config.toml
n_layer = 9
d_model = 256
n_head = 4
n_kv_head = 4
head_dim = 64
d_mlp = 1024
vocab_size = 827
activation = "squared_relu"
norm = "rmsnorm"
norm_place = "pre"
norm_eps = 1e-06
positions = "rope"
rope_base = 1020.0
rope_fraction = 0.5
qk_norm = true
attn_scale = 0.191
bias = "none"
tie_embeddings = false
parallel_block = false
extras = ["some layers without attention", "paired heads", "shifted keys", "gated attention", "a norm on each head", "capped logits"]
init = "normal"
init_std_qkv = 0.0289
init_std_o = 0.0
init_std_up = 0.0289
init_std_down = 0.0
optimizer = "adamw"
lr = 0.00149
beta1 = 0.9
beta2 = 0.95
weight_decay = 0.082
lr_head = 0.00786
grad_clip = 1.0
warmup_steps = 213
schedule = "wsd"
decay_fraction = 0.835
decay_shape = "linear"
final_lr_fraction = 0.0
batch_tokens = [32768, 65536, 98304]
seq_len = 512
doc_mask = true
train_tokens = 559600000
steps = 8548
dataset = "wikipedia_en"
Each number is 128 + 32 x the weight over its row's rms, rounded and kept within 0 to 255. Layers, rows and columns count from 0. The size above them is the row's rms in percent of the matrix's.

# layer 2 MLP down, 256x1024, rms 0.0911, rows 107-114, columns 768-1023
size [102  99  96  98 100  98  99 105]
[[ 66  98 143 120 147  88 161 154 105 166  81  94 111  59 100 143 142  96  90 122 149 205  76 138 127 176 118  88 203 111 182 129 133  52 137 131  66 108  90  94  67 178 150  88 157 105 106  77 114  97 169  60 101  96 138 104  99 112 202 146 147 112 132 150 148 113  90 172 128  76 182 120  88 123  57 134 138 152 129  80  65 194 161 114  95 128 125 125 116 118  93 167 143 148 176  87  80 127 183 132  70 126  46  79  73 130 110 115 102 127  98 110 132 146 130 155 162  97 130 127 139 147 140 118  59 119 112 155 111 128  74  79 143 159 164  51 129 119 156  98 127 113 121 125 154 173 101  86 130 145 163  85 123 105 131  95  99 132 145 111 133  81 130 164 177 125 105  66  77 114 128 105  99 151 105 128  99  98 138 164  81  92  89 137  95  59  84  99 134  66 128 126 104 144 151 107 114 117  82 121 125 139 166 167 153 130 123  96 103 184  72 152 190  99 137 138 132 167 140 107  85 100 188 114 164 111  71  91  91 161 117  60 142  79 148 159 137 165  73 114 114 163 130 130  78 110 134 105  98  95 148 151  84  85 125  92]
 [100 157 101 115 161  82 178 138 130 189  61 137 126  96 134 183 131 197 169 119  73 180 157 154 186 158 161 199 110 129 102  94 100 106  98  77  95 155 130 143 108  31 138 137 135 110 172 126 119 162  97 126 176 117 134 109 145 100 145 169 133  76 152 155 145 120 130 205 138 121 132 126 100  91 146 133 144 140 158 131 147 112 125 109 157 147 111  75 140 101  66  89 107 149  71 143 128 108 109  61 121 122 116 105 133 154 144  90 169  50 129  94 107 181  78 135 158 141 133 171  97 175 119 183 150  79 135 151 105 150 121 139 136 115 134 103 152 119  94 134  89 142 218 144  90 189 165 157 142  96 136 147 168 121 148 146 143 121 153 148 131 154 138  75  89 131 110 100 165  97 158 117 116 178 116 146 200 183  85 135 140 137  89 113 126 186 169 140 161 179 107 206  61 130 212 134 118 177 176 159  93 157 129  79 114 170 155  94  85  99 134 179 102 144 138 186 183 104 136 113 151 184 172 172 136 127 141 141  81 159  80 109 114 130 131  91 127 112 143 184  75 153 180 191 105 107 124 193 157  94 189 159 126 123 116  53]
 [ 94 147  49  76  57 118 134 136 106  92  73 121 109 187 149 182 122 104 146 118 121 160 188 175  73 143 107 102  84 136  86 168  90  62 112 118 151 171 147  99  96 114 102 122 123 129 106  75 193 155 105  53 119 159 151 108 150 118 136 125  76  81  92 142  92 117  98  96 152 136 118 139 103 114 135 114 155 148 142 148 155  99 143 101 132 166 140  83 132  99  91 147  88  73  45 119  92 117 131  81 118 131 175 115  73 150 107 107  62 201 126  68 150 124 135 123 100 123 134 102 140 207  89  85 121 172 147 160 117  84 174 144  93 168  81  85 125 126 131 129 191 138 184 136  84 139 114 129  74 180  94 143 130 111 153  94  89 196  60 144 174 111 120  77 143  96 126 138 112  36 125 140 244 167 137 150  99 101  87 102 132 112 161 125 142 136  90  69 121 138 144 185 172  84 143 141 115 146 122  66 170 111 174 148  93  49 105 157  98  94 131 150 152 185 133 133 127 152 187 162 125 121 175 135 110 188 143  65 119 139 157 107  84  96 152 163 189 100 125 120 164  94 163 142 114  89 148 145 117 128 126 112 118 130 122 120]
 [ 95 147 123 163  88 123 140 125 144 124 166  91 183 154 142 146 111 198 135 135 137  96 113 170 108 123 119  89 102 148 123 172 102 131  86  85 105 166 143 142 111 108 137 119 125 105 105  72 116 143 126  82 148 108  65 156 167 135 141 128 154 173 120 116  99 112 122 103 107 140 106 114 166 183  98 120 102  97 105  72  91 177  69 126 108 137 163 113 158 128 129 153 185 112 134  81 145 151 104 184 128 127  83 126 128  60 122 151 127 110 160 128  93 132 153 180 104 105 143 132 136 129 143 101  87 171 169 139 147 153 147  65 112 135  97 118 115  64  63 125 106 120 117 140 148 124 142 138 135 161 133 133  87  93 186  67 114 118 188  97 177 120 134  97  95 148 115 143 123 126 114 154  89 119  69  99 143  50  69  97 154 112 209 132  94 101  80 188  93 152 103 112  85 136  77 110 116 157 104 121 157 158 133 135 133 133  73  84 163 132 205 119 133  77 122 121  98 130 100 114  93 160 121  74 162 151 140  96  77 108 118 126 106 114 156 177  52 108 145 132 125 191 138 117 142 129 150 128 149  90 185 133 117 116 146 195]
 [126  89  64 141  85 154 136 102 111 154  91  88  83 127 169 148 100  74 107 120  63 114 117 128 125  96 122 122 142 105  85 167 125 151  81 194 119 172 127 134 146  15 132  96 165 107 102 151  43 125 105 115 111 162 105 104 143 138  60 138 108  86 144  89 132 108 138  90 167 113 107  81 156  97 143 142  72 112 103 162 126 109 102  70 117  44  85 128 145 106 121 176  85  87 114  56 138 141 118  81 156 122 137 134 145 116  79 126 108 157 122  63  76 120 104 148 108 119  73 132 128 153 193 191 122  94 118 142 120 119 106 113 133 133 118 145 113 135 161 106 139 127  74 170 152 174 138 150  88  64 179 120 196 104 102  90 127 136 140 154  92  93 141 156  82 108 112 117  91 119 101 140 155  94 153  68 116 135 103 134 144 112 120 175 170 132 191  55 131  88  40 107  52 115 136 163  99 109 173 135 156  85  92 128 141  95 113 146  29 121 159 138  87 146 135 143  58  50 160 142 151 134 120 173  56 152 108  92  91 105 132 108 142 106 157 115 154  81 190 105  90  76 111 139 145 126 120 129 114 165 213 143  67 150 125 167]
 [198  94 123 146  32  90 140 158 108 115 148 118 107 203 189 135 121  49 190 130 185 112  98 161  78 119 113 108 103 157 102 135 142 105 127 182 181 114 167 159 116 123 177 135  99 139  60 213 194  99  73 111 181 156 144 129 161 169 108 127 127  77 144 196 109 147 125 148 152 165 217 152 127 157 167  72  72  98  45 151 160 141 110 156 132  97 177 107 126 119 139 114 166 133 127 132 133 161  50 155 176 147 127  92  89 126 132 144  86  76 124 119  93 157  79 106 182 216 103 141 168 136 118 128 137  83 138  94  99  97  96 118 128 120 156 188 116 163  87 155 132 106 129 176  87 153 117  84 105 146 139 102 154 152 152 170  95 114 137 103 158 129 138  89  85 160 104  94 134  69 115 154 109 111  84 150 148 153 137 119 137 193 141 169 159 255 119 178 106 146 155 140 139 126 170 109  98 132 118 216 138 159  96 153 122 170 124 140 151 137 103 156 143 146  64 126 143 117 115 118 163 154 170 161 125 148 113  48 147 113 106 114 135 163 124 149 111 128 148 166 134  42 159 173 139 127 112 131 143 154 102 202 181 124 119 160]
 [117 190 106 203 103 192 151 172 127 106 152 141 149  89 124 146 162 106 114 123 147 130 111 108 123  80  72 106 131 175  83 118 140 105 143 110  90 241 124 122 153 139 109 154 151 164 181 148  90  65 159  58 153 143 110 177 144 139 111 140  97 146 199 148  90  72 147 184 182 195 121 106 136 116 100 139 105 116 134 153 117 164 105 136 130 149 148 119 111 109 100 130 122  96 108  56  70 114 168 109 126 137  95  72 110 185 100 128  74 115 118 144 145 150 155 102  78  98 149 126 149 159 151 100 103  92 130 144 162 100 126 114 103 145 141 188 131 156  89 101 116  92 122 127 140 134 163 117 101 130  76 133 129 115 103 160 152 133  88 159 127 132 127 125  93 163 146 125 143 185 135  61 122 101 106 114  79  85 128 164 135 145  72 113 197  97 132  96 149 144 137 116 154 136 130 126 132  82 131 138 102 195 123  89  96 143 128  84 122  92 138 123 131  95 130 161 118 115 117 162 186 103 152 172 152 146 120  95 114 125  73 173 121 116 121 131 119 132 103 107 139 125 177 124  84 114 128 120 145 161  73 134 190 158 147 122]
 [ 74 107 135 141 120 120 125  87 138 167 122 102 148 105 169 101 145 142 108  58 172 146 121 131  63  19 196 134 125 153 123 133 131 105 105  75 104  71 131  92 211 140 111  97  84  92 104 104 131 111 111 132 125 130 112 109 154 108 184 141 207 155 109  87 122 106  58 107 182  64 160  73 108 157 101 133  83  80 146 125  92 205 156  74  90 140 159  93 152 118 183 146 103 131 140 116 143  89 144 140 132 128 141 135 155 130 119 162 104 153 106  82 181 138 128 124  77 160 166 136 138 100 193  92 134 131 107 150  90  97  94  64 115 119 124 134 192 152 145 119 150 127  92 127 159 127 112 140 128 135 123  77 143 118 182  63 144 117 135 157  98 116 124 171 108  67 102 129 121  88 137 178 156 168 139 148 140 150 119  99  97 101 116 119 130 142  87  93  82  93 152 172 139 130 137 171 120 135  96 109 101  95 129 120 167 117 133 112  77 147 134 136  93 141 163 109 106 103 164  99 157 105 134 154 106 119 126  61 155 103  50  91 177  79 209 152  63  59  75  70 123 126 127 168 150 117 141 125 112  96 150 153 120 115 128 153]]